{"num_hidden_layers": 8, "hidden_size": 256, "num_attention_heads": 8, "num_key_value_heads": 8, "head_dim": 32, "intermediate_size": 1024, "vocab_size": 16384, "hidden_act": "tanh_gelu", "norm": "layernorm", "norm_place": "pre", "norm_eps": 1e-05, "positions": "learned", "qk_norm": false, "attn_scale": 0.177, "bias": "all", "tie_word_embeddings": true, "parallel_block": true, "init": "normal", "init_std_qkv": 0.0194, "init_std_o": 0.00486, "init_std_up": 0.0194, "init_std_down": 0.00486, "init_out_by_depth": true, "optimizer": "soap_variant", "learning_rate": 0.00293, "lr_mult_o": 1.03, "beta1": 0.95, "beta2": 0.98, "lr_head": 0.00561, "warmup_steps": 200, "schedule": "wsd", "decay_fraction": 1.0, "decay_shape": "linear", "final_lr_fraction": 0.05, "batch_tokens": 32768, "max_seq_len": 384, "doc_mask": true, "z_loss": 0.0001, "train_tokens": 166600000, "max_steps": 5085, "dataset": "wikipedia_en"}
Each number is 500 + 40 x the weight over its row's rms, rounded and kept within 0 to 999. Layers, rows and columns count from 0. Numbers have three digits each. The size before them is the row's rms in percent of the matrix's.

# layer 4 attention value, 256x256, rms 0.0668, rows 0-213, columns 192-255
079:520495528440537550503498538417439481545528528446462473485484559579538483551444459540539508526521520490581504507471490433483513505455497542462546572425552527469456463579503455473507502465501531
081:441492457430542511459505558529579569581483536419533528489436492547531524499464520577480528455571569492511440509531421526531514452528471527457526504522506515553469543530555531527529556477514530
077:490500418452514503498553514500591470514513493482498525475589484526465476533528515509470518491528480524417473536481484504555558533406462472418481523518467565491476485448522532496516519444431506
089:483480475463495444550530476500484547476529493510571507449483493515464589557532412464479462486505527520526450515533448523561464510399494459504487557463460426514441478463603410541548481541473474
084:534515463565544467551459502580520492489459508529529486529534504510475496479552410492460494515508478476471504563514439525461483442480500477478471468535511490486558461531558464432582510439503518
085:495471515431509503585456594502464456515520478496494494555472477484451554521455472493472558500483501560470552411522513544492516514485544476531449538569468516513484524516424580473488556452540536
074:508491462536576478501409420469534526483426506499473538502538563499597436468480450566490434536508542450559572458491494514490429521469441481419488575601484448541487496496538550525498493500519453
079:543480470578495482516451538432488573469510546488526499516500482454532504464508460508479518493511477508529509468479556541506547478520518574520507512516558563470526522516424473547453516449589585
079:515467491513537500528514522559468543442447498474510574531521446465467478446490508491534481445475505560508480535465548518517464472469559482498518525530552486506477509427518491542519588536436577
083:485459454551505508457547534510488515534514453562500531436495495482530472543538511504558539466496534541490503504475518495531529524475508502542495476469422474483553470474438472570476421531555495
081:542491537534504530613531441605480449512473494485436536441525484488474481489558508558518516451539502568482430447490528517553565478442559508478480471504509542475516482584491525465487493549553512
087:472469535516506495475554467480551480451570511505572419443484475522438466482468518557505487509562588501531494515513491532540523503471464453533444477510584477533500473538554440572465410494519458
080:522482485476510481522462466498493527546566508516560456491529511490572520496528476468430548492537474539482482473492484510499455473477525511451474526550490438455450454465470525482540556562474489
084:455478427500558476551522549535554499497487514465512550464511432560441500499520477489426464578490512507510503531536421483497522445547551469469511533542533474441514542524544500448507500489547519
078:497453509496515513496512539493511461529528495465495491475459453450505517430548489544512437462500472485549549546477470486531553524457584444515539511566509595559416469502494437483491535481503522
082:445516528464494525508463449471495468479449454565502520494483451433524469403572498527534472505469543465500473516556542458561509473508481498488493519489600510466449539556467451571457551571438414
086:540496534394484479459471522502452525468476492505495492581523550523509423565454554503449555539480499437472458417455524469454447492557476515484465441552551534579511459569487542527416453431469500
081:591496490426522424440533452442492514499543522551500575456471482477576561548521463446531492567490541511502550544457528525510520604538459566459455510495554520535498525524420514453542518471512487
083:507562476536522466481527532388519535560446542498519509480508470560463486493456538517473511499515464536485453544492500436499497439550570557490487562541452483435500572548554466457459536490498487
084:553424539512545410492503538561504527458533549496516478497509469456566484481577496563490491515562505529555430521541484561537550486461451541456461473500518500565430533482520536548482447525482542
084:443511508482554518425492469479516494519495526523544465549481435444480492563550485445481511512502593437436491493510481517511538467538469487473470503473551545505494452458564511527439580498523540
085:455404506446528473488478492466445567509441481481477461553555466503577480502510480505474491518526517503495505457472452568492528517542441479469551474445570510497559503502461457451532528488520490
073:537454491495489537492442496470452564461552473575519540475550496506590443472520559452543544508447553552500468464508456476527484507425579458482465559492484530549576492508486437489431482553526495
078:491520461504526508458521600536489480485429576544542480444547498498482516549507459472476540519454566541443474424547530502559518476515433462533509487488517503527503528479425470439462467453457495
079:469447533585572556491432522522586512519505501484447535487510416499513549485551499491475488518551468520458537501543557478443484488521487493534487570481479513468495473531520543499567444500489522
081:548450509500443491487535473603503551470553458514536454479501482466478496547522535511584538493504496426526597513567512467486540551545463461516490505468497516547516553501497438555511488423480494
088:552382530432509454520507552597469506480413452487467467549477484451497481473497473448414470501497480485448523500578529507434526569499471482545483400450496530563565500592466488496465516535496508
078:498514437579422455489525505509559538466465484472494506575498531521419502494502491506465463482530543501536454506470471491503506524541455518438476514559552463457530438505455447395555506527506544
079:504545456455533528478476473524527494499501550520547525556485510519548546432569496443513486478510490506585466562545453486559546459498585574454496428526459532489527477548514423424556529476391441
082:481479478552607530578521547557527476523550453542368532547543508494438540515538470527509461472463465473525480527551515446508516489466446533499540481464451487528417521507518420553555487424484454
079:484463484588504497540469489523472542505500520536436540447563478489446560523462586539449516518518495567482475553518510463469512453438471507433521456515482515473462503521502489565518520487551536
084:481404420459408455545577483434506514445489497481582488500537556522537538512459490457531516522532551491502565465570515520492559478551553472468534473562555483544540489473492539478454519519453519
102:426437521560548566497426559562461483475475448492538483486411550509444488496553491502534578528506530491512496502496542508489501599502554548466465475484576477532503550448479525528476512542419491
107:577463531519552523474507467587531458537509541502539546495483415477473491568566441591494563529510449524434491469534506503504473482484512469607466472433475459454493480464486502505544451481465537
111:525491497556548559504508504533508542451505515533506538560492480433454512486490562418523487549513461464512435454470563465508404518512420511519490560472491510548452531467510517533516473472501530
103:409555513501523540486528542494541447475459545533535536549522476486458485500478523517472452514455456514565516483448529533483544500453471447502430529523470536439520474465521494535497470447518524
103:497476488543485495470477572508562523415478457504511509440496495483443541536447515438522518501558528491521469545570464446516451466484552495545554517465478491533521530471522534556464515550491483
105:509499517438470472503484450479479453507487471495592410566500525499490495513474488464480489566474541579558503456513484520508519580430492531499510464528500550460549469442540477494520503459560544
091:478525448525497477540480553518451529502544524467494485565558544535459578427553527518516480559577407476557467458531527491473504498511449509508520546501512489409446449492476432492444522492559491
096:472525530513479496428582523478495442626514501496503511509494466543599466571454542460509449515454471474515525523450487527557523457431454489411501508489511513490598472536544595449406521495613418
094:585434476475522461425535473548512453499522520461520580499525476510469442447489401513486484443473457493502528489514477597501486498522493513512516547382474445538525486473522529548461537466444512
103:573517583428505525476523514497519550552543436518558479473464480455554469515532590517568448513507398543494508459487475516472463590462502507476480513478465545482559414511511466492481497428529536
097:387483476444507439501513461498511538512526476529467550486456455545537525510491438543492501445540488502495492427448537488547474431449461498463515497476514427460525469470522510542527567511569579
097:452520492478447481518484536475571484480549526525491578521504515464461472516499365503493558526544509439486575532448514516449478418448409482487437516483477555485566530476492586463438479501487558
102:509496490516428513486456494471521556568461528466516504535503484485493495541439552478483491546500426518510471527531482535486519482499507531456511468493515501417575489480520467468533409483515446
106:500491560505542492464530429521519555538521422566535532508497486500501514529505580548493487527525506542445541483533499476502497366400501470535419503481458481429540526450528485469509472459527474
107:448466514505491461448485484533506498451584548541489534424496481509586418509489512446491493435499501431482466515481497492548541543574544503478522515551461515485517531463552588507510445462494510
107:479541522463467465482427530596484474478534521443501506437544515521480534493482457465438541514545538430508476529479464401509520542540561546528465522529552461500553526488534502481498572459498508
106:453451530454516425453508554498557499490518517488498499476443477519513488488494544565465475542499526475523430413541480522551515544494516520471491499528456605529473449525498535527525506418473572
109:466432525447519464542541432536507424520528532461554529554514521472515459525489547494493442507417505532565560481512517557505563492534517462618479521473446516465470518553565510511501513524431530
104:517577530490508508540470424407496585552494503521530461498486510493482536564517539489533479497445488511480459484550501494465505518452500516531453520494484585563508448516459437474543514542508524
111:454494492481465549458521510476445468500541548489472512507466455484503463456467511455513517489573537464492477566516494478519516526578470481489429549477516546513451555521512534494532425454521464
105:502535463501532539415573463502505520493475541543502532454568514436496465539507544499443502535457507602507499453524486470497429496491569539478483493506469435486552542491590500508530422543522548
096:502525537519453510468537524535499501551504507529479508486502544541440526611441533462463482504424545454478472587434527449507475513497521540464507531521491546525534425543500439517536549489540497
100:528479605520537455539470528461535538481470508528465566504551455534482502503575474529431479469407521549552480527539520533528501464485514547586486536464532482488472465555493502482522492443438582
098:492550460445479523459533514432414565551475501510505494518523529494480497499472596523542476534547503507576528567559517488488476466450464468418517470501502581408542453496467512444499450564517541
115:529543556533471466485531491508515583471545439555431518531511491520467450521472547576475443543564458589486537435492590528472483481412482553483470513516488493459550453494441558454479495446547447
097:487548506513532494514510450575511428512498565444567534578502557482437442530440445480449437570581472498527454526534460485484496446550529477520538509488544456533473505598471516476528472482472463
110:531573483498527564522449574427492486464512410506489447498493513612589482445548541496470559546514498543473564483519511464514539504480425462502530485513502552533471561485442489525528560502516422
108:610488538517551456509455572468512439551502450450462533541571544509466424457431512459490530545471530574505417525556472533453474524553519495451439507426551448535504440525477415504506488581492513
091:520522529517529481493520537445517472509506480539451463497471512414438431495508539495474428430552539507440578424507485507510478443531506552466470413575492497513506528447435564548514508525488550
104:508548452471455452531494512519482476571498529490502510545503559505451485570523475503606528485554457460506509514437470471445483465460439528465491504526543504543473446489495504480494476479466556
095:420534428448531507450532510545500494459471550511531477479499574452542446497526465438474503528493441441487451483513484477518488545506511469426444546488464535495446560424546533513533479526591500
103:500476525545494531475543435492566478513513534525511578527559538486529437503470472441540504483510535486489531491508525512490535473484541480499539461443460516446490487547548521477475546485532492
089:452489549481519484447502561506533560542436553481442433509497505513535552374475466519505472505496503485516507557543494549496494487487510446429516597413517523465533488495503477487561547507424406
095:461483451515451477493493511536479555491490529515520539452492484509517535533549491486527543473484453564475467465466404460478501502527514502549569544438528474513497459504493573516516444503560433
084:540497466542471600496459458508482491490517496468525533501463524543498464534483538488581537487526505497471506438460521483450468575529481461584522488600511496627510492472475457519488495473548526
088:497449578440520494533539488450481481448559530515543563520495459514569493533451469561506521526481500458532557456516485542521517549532515510465539462533458416538500551475507511503449452489504533
088:414449501439496545455511479466492560439519565465543497462445565505528526467481502506445482467484520551509466525496454531461570510531535525523600473484544529471427518484425536464534400429496543
083:541467495506503480529521481499486529509487479562581533511495480496553441431525505457514511510605512561520464508490539590493535486535462512475479539512538528508537547548448573478569468475514514
075:475530507442477483490465458495496391552470568484525419467566548442521507505499479550530603502495479495460438518529474534485466506512545511577470543535498487423450544484447535505600460505520534
086:504488468492505530474537568497477550476550521531532511467482512520471451489548456489531484505498486523511479460477500483525561447510517527454439459466532520457470497413491476470512463416520523
104:600521446498535520602479542545494581494482469513521513563439508493532517556537566458484509553506548502491533516411464522496480490496496391499517457426528468506517482613499480540586466495474575
087:449509534466500532449533493458543532456497500557448518484516516458515570417461588507453499550462469536540477510470556461522546506516443506505461495453439528496514499601541474591512483480488445
085:458533506475510527435555511449435566477421448457569525533471496550501450529463462427477517473493499472479479511448562505595478485451485533460477544567523517503598595493501542530550483517521495
088:487522500453527433522498524465529545548533538523526504532549525489485602462512489467458481478424525458486480509471472507558521503506562492500513503436477509519559482502443493452548487554507508
089:514542544542513543512469544526483403496571536461514538546516483498467458523533482507551492461483532489512531397504507475594532504481452495506432499508462499569510459499514507442440541524497481
094:429544463462517443468492517486413495548472485422462532499444528452538490469529455511542511488487481491484495506485472420483456470457498533512534534540497520564493477497515508513488450463508536
086:553563478527475517513468493520403499559445467476545521435495503537476487468506482430525509480518502454459564445437489487475468503525510525448576485550460490476541461585531518490529444505505538
093:487415559444523535499528513521447488476568578496521535452459586512524539471498471523512468492479529509477479498477473535516548467518491448477440462586492562453416486416522338544508456503501545
098:509459534469350514404506533505522519541372499529453486519496498511435519511535465511500503470518466484561445456494524453519456460485392503534492568510447528547499496434535508452495465502447468
092:497549532470413485525530496477473531486440501474504487536549548481468490488482487504496428509544494573454501528540482447453458471461569507478518482586508480489486522474476516472501521502527537
101:452487503450550454493553505486525507552475510545468530482559564470462481599489503570558485495431536518519447554525511541479485524531559501407543497473470510463461570463451443491459474495443459
090:474503542503489534571524448493518481567522526482565546580479551455583499504436466480483478579494451506458526516457480487477525480500431458508477534515539497486556491530555491471462530565574456
082:511499447528499482515463484498506483539541516520505511544453537417480504611483542497517511519525474564559486583508451505455437549513578516525469463515486560482483484477559533544509466458491512
083:454501537468536501513463505531464514529474516484456503513485578497483488537564519508486562511492551478522490513536483562527463545496447466456534518438512508513489403471576519546565513471532504
096:428439535460515467353517513444501519508450495528453545504500554454523501453531559488518478529519474595512425512502493552510487481526481566493509536448432532470521507495497478586561527524573471
091:485528520468509565503491568482556527465555512555442550496467497506524436560482588477460582554479498529485456488475476474466483468492490509438481514442461518520448482533475502486573556539501444
087:469434549512482470443498521494536523519446428590514576468512503507478496398525487483496444473435479520535406529535457544429538451524438563449521546465532527501430463441516457492509519544407474
094:435478524501477472490537552519489495543488493500449510449555450589424538457488437570477475477389443495468462503595484479465487424532471483593484453562504532482480522413535507478482483530483418
085:512502439486581508495480512455507506416540446513545490627468483480581452521478503490522566491464498535546505510496590502514512530505492534526425473425508517554548479528494527482516569474555542
083:550552505465502492528537475526583491515512556537538497540541550562525496576558433521504506454550524511497458516488449457433517542481569574492481537400535554524469421578509514475492499540447495
092:525592514466477523531445485560480549508526499522569494524454513530390504526553489549517487542523562440531525527517546505425459430447491464475469402471491540473581530506483462458415455504503513
098:499485517472542500472507463495508444463558439405510487423474455469570427549463493512440512524460447499500530496498471418465506503575473522543561532495553389477492533519457594481512482488495482
102:469439566504546543567526510490515468504579547524515540488489478517522468477514537564495509471498472529526556581524523539532559530530570472540430465503493454468473509499527479495538543511509500
086:480516520434503463472460621448523550481617591493444490429488375455510448522467452416456493454478517493470430440513556505477543481494525491515543537448483477501522495483568479437464551565455514
104:449474541487601472492486499529477518483497520563472528500491471495495523514447461406454512482466436480468506480475471481498588492491542486516519521494563556514520461490496454513498435463524512
102:520510474502469467495537472492467534525466551490446475511435465486500539496496537512521481509482482498520559507555595481462464500454442530518497500436444585505484482560482442523470499507507526
105:484570507515566507504530533562454498501520513453516559448517499405516464477507415482463524496562462462531458593461483462537488538515451523499479516533481447554523546500432507463473435501470523
095:458523506498462485486601437476504446497442486533479517484537562465588551532454439535496462421529484433480476517505567440566511450501529509542465522424443520478479546492520489483482502503447428
096:454529497492522445490523485511518592495560501532565555428494468458521473532568496459517527503506579446449485535509486510481475526523404449499508450464532524479483465545506538434577515538504542
097:517548518478554487556493513464491499453462551584523545526481491559500516465471460525500529472495534486384462451490510480487483391486518525534551489562500473490544490485425444556501530471459547
109:498522446491507498412468449512445491467433493528454454500501481490511630534451584549408487484487533548517543450544551506452543568493537525531492478472515467469500514485514579455470509471486465
108:528504510426500492552457519498504474463475501550492505478520439511528541516433484521599516483453514494537412442567533581526496473489517437523534522516575519508496516496449494484503597545405560
109:478534562469529549490535505476506479474491494518524458438470495498520474527521435549531538420433510469492521533470543512498463552526499466518574523529541455477519599414608514482520416493473519
105:499474456605544475522452450521417468425453448538501422484491523449512515500474506521531530466528520537497503557551494472442523530466532490511518409478475561407513498505530598476483515515586523
106:518525486467488492503552525524495452497507510509490525490490539549457519463497452471478567429448600430414541510455506460491490461526472442546505557484550541510483506479454504530556563493509535
107:466498484529547428493574562450452504529524504442498563428459490537469543470527546519477497536483412536472518461472461541533502485655546488562557511458544568517556448493453448502534533492459541
104:527540526435451430427493500523487450552557529492489523459568482425503584571456505491501442575412495459438554433478536494497546497525535449572532464440513467568477501477462493522506477561531550
109:500528513523425569427492494487451528495450472490412465454498499545481513476471510469540502482537453537417498492476451469448484520493476529525483521514458478540456448537533474591504572519466455
097:483533531431564463510532547550443576448504502506509577458510523472483481563548541512482519538501505474471452565489563459519455505465491529452482514529479555501484518511498552516433539519517473
123:517506493511527482461419519508556511487483474481515508474525480440506592512498475509504513523469427555579505502525494503504558492523497491530530515503443464486470541442509475451485454481499585
108:528519506542549524489527501467474538502524518486510494453478527502484452552480515476486495465412440477531518502516465485419492535482509461557475477517482503440535515486461584497512526488484517
108:554475542513482521528465477453447457518533466491477507521447409547517481503529436477558429540499462527482473473554470511570496478483425486500427532516484469461469534525544493508512550400515456
109:520513505479457554512498543415463527465509536491479528499536495531461454549553551532453521582530456520527534502554533534472513531539500486457434462385484473574511501470445514497594488443442488
106:527544543521450440496521522474448542496536476429524542468471533610478537527490522522449437485525482480415502524460564517406520496467473445519585486452428477505450473468405440502491478528585470
111:544488544419589468537487476498557505456491498542454420515503557507532507504492471458518481441505436576453555530479507513559515477465632534515480547547522488500483469487491541544461508471560479
107:472406561519511520478414506530571545531498506499460511507527472508528461480508489464438561545572454483524554494469532454528483508497507501516418527464444514487536482508505504525506573518461434
102:439475459523503509575489525484489542469498540519571464556470472560516479550507515483502474443489503490521557529559556519520520533515520470613483551423500566448497481490437558459424538481522454
111:513478523592501467472493579500440521487550450481534504482455492485528484469482534514479557432548457502526470490502480491556473511492503501436506511499460481573401518471524493500503533544486463
099:457531531440493531522563549433457578531436469453497508479518427514522537473454472478422466517472491507474558442419478513540496508496517463528520479512586533566472484472504493525521571498555571
107:564535471435502454529592485418569452489516498516518492466515480502552472454511447449492491519489501466519537487483422538481477469502471527520551479372494476506448548566508552432493477496572487
104:441468569529533506571517452465407541459564507435466510500522577591546544440468531526533451462506560432526565513489494500504463517530484476445594458493510529484469559487548549534498554518517480
096:449401524474605439487535535529453527487497455454502520542441578557479490541464476581550501483506512487483471465479610512428499531479458544543461565495481514558456408546483512509563480521474501
111:490539398388501528531519393500481524508518539518426529465498575489483455544591520533537437485568537463470547519501566463480481445552452487486579548520490458429462522494519523499492500504450532
098:572555569508529579519477468484517517516533534499524480515524553507515516459530491532482532496525521502482519555521495400570505482462559491544565456537499505461444461497451575516484426431494505
117:485497449542494541459500466526493583511535508570536587508464493435471453514413479466552499531494492449544521439541509457519511542469495518488546489538477486514508455550502533455471482468432483
108:434573585515508433471511477541579484513504522494474519535497530450501409584436486471459524448474498515539574511437449502531532474502506514556560526514517500453516474483503484479570523531496433
102:440459557510534454484556484426480534499516484476482535468440612550460544520507479438473486531459450424518564485535564538509501499543494441507522571491498543485499566489492600518512480523494471
094:469514438388435463447484517489517468519487529484470480451484430497437570489496488492442485460560528509445501511500527457469549553486550534430512445423500471530434490447545519606503520478486512
094:454501503439588544511519498487492514499538528504484503506469522534557480512509470567459562504545426503499449507489510464530494502482504482539543531537545491488431490547467441508495501528510522
104:466484558527486503544510504533403438444471501522471462452532487531465550524500476530549501429495508521505572449541512395550488488509525509478408497560504471512519576537532556427492483514499539
106:557489519470480549499557488525507541552530441491532490507545550552430469559517531472481462457496519531517519544540412535515549458484528493489517544503528527552466512591482533507504450526463486
097:497500560455526515531562488499481521485562496479433526528435453544456450380492504502576549523562519464460438406465500430521515503550518536541453529544473432518492540533474526484487482542537459
089:534519519432489516501459571511457466487526564483478444531483495566472412546432479464477543537503489577538412484524452482488580503460488507490530500512427430466502502538575555476441497513461532
098:511489430599487525476563559520454431511526479501438467426556513532467461570501569467511523484519477519508499580530588473493520478554420518505478628491511501515490519504499542561451446524511471
097:519538521527514463458503518551453467514567500475440517491452476483491457475519473489480548475505479526412450525491516484506478473518526479523463418517496525528618544477443516539515413506540460
103:495512498516468493480564515569470472562439480449467478416561497500522549357535481503537444482437465453478443469456515458515420477526476561482448496453459494493526482553552496525531553421438485
104:484478498551512495495503568434534544498494527516452538537508439518476518442473421472469504475555469461520523502445527517516534515456507535586515570485536468413494478500491440432530499452504551
095:497475463517525531457552506480508534462481478509456495444457500496471516478471501459433498527575492479533536490551472521493503441468465512483527531572510464477472545498494496490496549480560424
109:468425494498521524491506529508463567512513503467493485473435545499540518513510559502557541481505548521494559417431487492482557520487495494549452442520476540551529543466539496442508509514425483
109:509578513443536598478481502598460493538485506527487489530424461523497442516445521536602523489495488479465482463534495534487545457470511479494566481505467529521568547546473488543464477479431487
109:591457501505511466533486449573453435418543429549500450533552530504528505524437514538508530469475595491503440473475468478528455581510466563552544491401551464511506498539474481505513470541537526
091:485529465492459507486489496513543538453482544507470502425502520468496496561485552498429488446480474526491478470528575514574478532532501552460479548469541464435497452498530539452521543490481557
103:453484444477519537463457410551487459489509568518559478521465521470506568523492497522490438429496477486528561533511484434505551455513554469499542535529547437495510512486560484450511482550502547
100:479474475536493529575502485457509538449510518556482547520541530524484528554451521530541436494487488453445440575458516464481558505485502558516527535562602523521500509460455450551470497449473495
109:432427510485490474503494486483452515536466512513509459472543518511510525428529512469544518463503543457502485521525487537483515533528573427460530491516584543499496539405463571483509542565453465
100:482496471454539435539429541500441530516470465487543506472521557483499485489501496467527541509445431461549514487474413470511435512548510546538500433579481544442459521472506483524540471533507540
107:425486492469483540581437476549454574562461502557452492500492533496496462464508477493483469399469553493534489490424473568511479477508540486459511390521521538525544466531527509496557558557437491
099:514454559571503528495514410546439504468482499515491473477425499501559495456437522511552519454479533493464478472512421507531510483547516507508528488483510477468524593563463475530499476418559542
106:500526494506457481505515450576485536567516459526468450494546483511511504484491505513508464522476548491481488505517447467515547475496468547493538415495570459585503508507487478542530490522454452
099:446538517531516493499551509484479493414544540492468471524481588542471527523483543544541502521472554545510453497571634546437522514516471489489512531448464477490575460527496514488484530498564503
098:459540512484490527486530452524491496455503546545494482465499512523381505558498476548507537496526610488455531525504460515421539533530448585517536427445505542518533526550522513509488483458537498
104:481485428514560523455583507519539456446515527542512535496484506507538555476500473483475512476573403476483514531469491483531532416514512546572420527480486488470486510505507464535455456491534543
104:431498425514450537503415521501464468538571502534411445517484573567461476504461466477470516459529454511477544472555492518519523445502524531548426457521549479452521543481475542471542432500475536
102:561486523518544481487511502488523461493466505540419467545431557453518534552584538529497470508463539529474518479556490495538487553504497484519480529448541541487516546516501586493506498522482481
104:498566526428524525542575536428476564505498591493483568517460491536478456539450527552438466496448526478507519497482467481562499486464475469503505495523511517474469517464500465472516510529470457
096:472446521497584491506419486472527483556527531473456494474454522499489539446478561541498452461502535566526431504530475471474499527497564523525511510480513548464600488480445521474455510481505536
104:526468474510461513510482508528566518580501537584442584463479470522448505432498493541480531535461436468513460569522509541528448517533556469401470500479576462550521419551448542554542530514466441
098:490514502478456482518479497476519449538516496511471400499511547569563496496545504489528469469530520528529569503480502523512506580542419489486501505542519442474483484475399472503442488510513432
121:566489493534489501559423526518510489516557479486480509492581512452551527519476537461476484533503470533508410546411505560513462469462490449487464485497506500499527531493460517539526468538547474
125:528525535478438480383485496453547491541544508502509491449468545507538465538496517476435416516459509531529484537533482558579500498538525482475508478504529496504491502501470500531498542404450503
122:461526569497509495467418478451505504500507495512507449509468505527538515549561525470533428557511508502512509524460462508452499430509465471515488545447465473492482547523508496519530459566500547
121:527469485511489522515531521467477484499468543508450464590495544512505487540493456469589513525537503480502423468509516477528537515476543458528513431457492461534489495456493529452503444552444508
122:493534475507518496514509469529490544523449507411527512505503498476474568512401380570455477478504465472592457478482532518570558454475535475520401567467489495587523512509464529498482611497504533
118:483449499485512557516429480440574511524445519497493481538474550478472522502486430566448543531489460490531536483523483535527478442502517576507506489539554452460527509542507514609554478496523532
117:508556462620484547464515536490484519461482437490447503569572493498482535484479555527490468428506461494566525475435462477479516486566564558493472505511551479484549460547519484465446500491491421
116:518541515460488469513482475480486516509568523531494475499511519454513507506450477500525500524532477495495523386585445483475529510438515530464497524508480423502525425440495404477593402522528498
125:546537458560471527499488543525472535534515468510495480467469484528478502479463561441521499519426473494480559480470504464528487467517542461474526542482554594570480484479536469474493428467510533
111:549485478495496541536489507488535517542504488505578468541508519505497508460549518464490525512538579560489506471528550569451518428459436499515516486491498496478492512454480534488549532506543500
126:455511528439389473524494486533612545473460495563560517493469478471452545480471439530468401550480501424471467512521501459442447543557473440486453516463519487491515468479511467563532521467488503
126:493445539511459481467449405464538488449475480547435493477468548506483443450479493458448589481556476529512528530443460487472492476470541503499499515492471475482514452484510525488525544585493393
114:467595510581480413592522518478472493545505507516441501514490494557506561538508446497557472504463424449515490458394462545479527575523442526519509517484485559491501593477470527526551506471480482
119:453527473525504533471471511519489455465467459385530527481519476446526459543494531515542418533517508542514482509532459519506517575457474498558529502457505454474521561535490520533497507481463474
120:460473500475516563473480528509535491568506536501462485513524518489534525450430530413522478453524513518519483500529542545555540537531539527520508547495534558511519484497527442496501545465466469
113:562473511495518506497547522540538544561461449475482534484472510512473488615465458456550433515521512515505465586478512564529515517528558499492451494558496499481466503458507445498504534459430504
125:455486498472546471571509467559437541453470498482574490572494455557434501526489481493473539481519468422579467511454478502548488491509517496541536510523437541419512626539532527506556489484512478
123:553508529427483466493426439488543538500548472521492530454541488501517470464510445566507473548460511511529511507415489522481560445513454463488444481417516498494458455407493521458450487510497527
119:528474472422487474438483505563494504518519509532486447495516493464488488563473551527575439431499435432473484503460486501550508509472459494449479444468444515517499491491550511554509475491446581
134:528457539499498528478473432502558518448509426563506481441542453575472537500446499526474490519489491593467478531485488531484472525456464498479468507452483572454527474491527461433564562514485486
125:555501513476585506466556468501587516435500506458460525577544513483560492498516545448480432468475536434530457459489544466555506535545446509521464537467469469532516502557508491487432484488484508
125:493459427525390468476489420516418470502464523499462522493471562481500494520511544517545460460504517450526454524506539498534534532596556529519509460542522467505538456491520562533479501453544466
128:452599501461494452516441453411487491485526474472427510421535459493491427479506547540585571527487584480481553519540510474438407524534402444553536510539445566502481463429492488596430477473512551
117:508487498503550493498484497562501544499475501485449448553462499560519431500493423517507521463538507495513569565547437502515497485454479453560420507554522440521499509450541526498496471531466550
126:481581414499484523425427533546468495497571476510556527490536592522505581468508450508567496450536474426464534453500527537502532529500490427493488490502459564496459510547526578445530553546421533
128:541582513506500479473535487484495521500487480554525540452459448500521475461536543502539397553556476536446410533548627555512539488497535426460480515541536535500532463523463471446531517466486460
120:472432489428414508541471567451502501517523518497467561537477551503494422552494491505550527392508502498565500438488450514484532472489483544574556426531480513491501490525530475549484475560470467
133:556449522585491549469444475502502491442481465526517457526479484500535513520498568532505492440465515449484517455490526483559535453495504519567520490573501580517512438557521453598481540445473517
117:566446505491492532444513521494536527548448476449540482464550464416525477427531504512445474557471517474471435497477536475489550444468486567418500483448531519518558522529425485492525471512446477
124:494465482515495560458540509576475499507433429514630468452550537505468478478526506603479532480493517594537467490468539497506508550517487511564493537470503485553505436529522485437460493530530494
120:488484545592408478567514446535507559431396511519441511546478504528527568447468561559508532434514467523426516514399543514525534464466416550547500452550485530473511453511530485487479504528519516
117:473492518475518451544552530580609542484450452534465477457503532507525560496534445560495510494505486457524442582505487489486445476466469617579446483494542509493503474512476555513501418495466525
100:476433476448521471401525455510519569444471500518472500496484510496504502506508493522463490530538546515450512459505457519476604452563478511477424525531506554477484470403497495489562492498484506
093:510542508513487553549553482489563512568595517500401525558527485482466535510539480401514554441475549484476522515465499514449486508541522424556453521523502523533534533547488520549390501539495435
106:485516523495451483448447489526487439534486534440421561463486552496559399449485542506583432512483462510475480459525507572564475487513517506468525458482531479527518565522511475433501565471483537
103:479456478518529452500515495522574418436511485456526436446533486511457543434496464447500563451500490525553481536452433494475503571532454548497422495501548504516500522495474508431515484504539534
103:526461558495541483500513468482467521476498461534469531443509393504492490486511453539503459537514391526467424489512508515434490520484494552513514523520494470496594468486467460585523530470526555
098:534426527451548414488494469522429467391502600423520433491508451512478498489478456474526516449529503489490521512578455477432450489466557510509484550460536401450456465598525458453492477454488491
099:470428523546441527510557536494548538596480477494527545547599481502485476486463483564562504480540483432555467441532509486512582506439398514491517519487487488514484455559522506484468521463431463
107:519544537511522473459462446572455504506438480545440493487463463447501560467437498518538495524479465494547475508505517489527498450546589513495508490517494532451544538514493530399450521519506468
105:525451530450515551516434586516569461512506469468470483482539515542474474492532451488529521525503561442409509553416486516528406464499441402431450486488482510455532603437442500494508523463477468
100:510483445565541530513469493477495539482534553490432504487541521539461525495587410535507514481504460581542451534513424475470513509504537422556506473549512429475529439467529468512502481483527526
107:515572473451565463540516534527459469455467596508435552473567521536437545539476483540449532487488520446507439544507445425429440494540481532538547487577468529475516524524430453532498542529474484
107:529494520524537512561484465492464437523517501548469565488529430453504499482448538421493496488529531499458569502541497531485485483515468549491531562597531577505510526513465475540454514532530554
099:512526502457471498463485583495487542437521441494506431490460496496487469431460465546436510512541513518519488528530385510537418447439487518560449451521514505514445525498499545512550486515583509
102:456506530507557491496585485499449520568516596533461551481513465496572480506554494498451497540470559499498498523497529508585498528508486490588438486471443480481458524502444510544477508536468446
099:458505548527529509530573376553499504519462498435503514449536512502481467475549549531454541456547529577595460569517545447516480491456487462529550477499442474532584450548526521495541467456487477
098:462542529544464432515537468476453506460491445453470560490548563504582576454490463481495456485479565460553527478467477525525439488586480532515498495460534463477452520527477462518486558480508515
110:522466514493544502558474452458553419463446531502457499482417564496537484484482519514490516485545513534575458506494520499440459482490490504499493441553555512467460474539486444543488531582561528
106:529520514486446503555502575528496528506507578551446456477554430534510542486476556445468493467433486546425497478511464561412476496463516438548557471499501427475443486452525524563470500503531497
104:535472474454561553491415516480437527498535407526465523535443487494518470530534470483478546536510450527527490542515539476466486542477488481450498498462490484479460580492480560464430543434529491
104:503467501538541538405458474471551548467542498501513522573537486522487459436473503552479462505467506489441454498469491508536472568501547545445508588511494520530534438521508558481480553500516514
100:527513475500468550511516416520482408506539551551480462517444476500521507441490503517524459569509548482478510506472508443518495546525549486557393486458486522465513466464461534488533549510508476
093:457531462518537580484411429459563512571520508548487457568483578477607485497457495514520455500540484474467539507482482492506510529533579512473519489494519557486510472460489480489495446487450483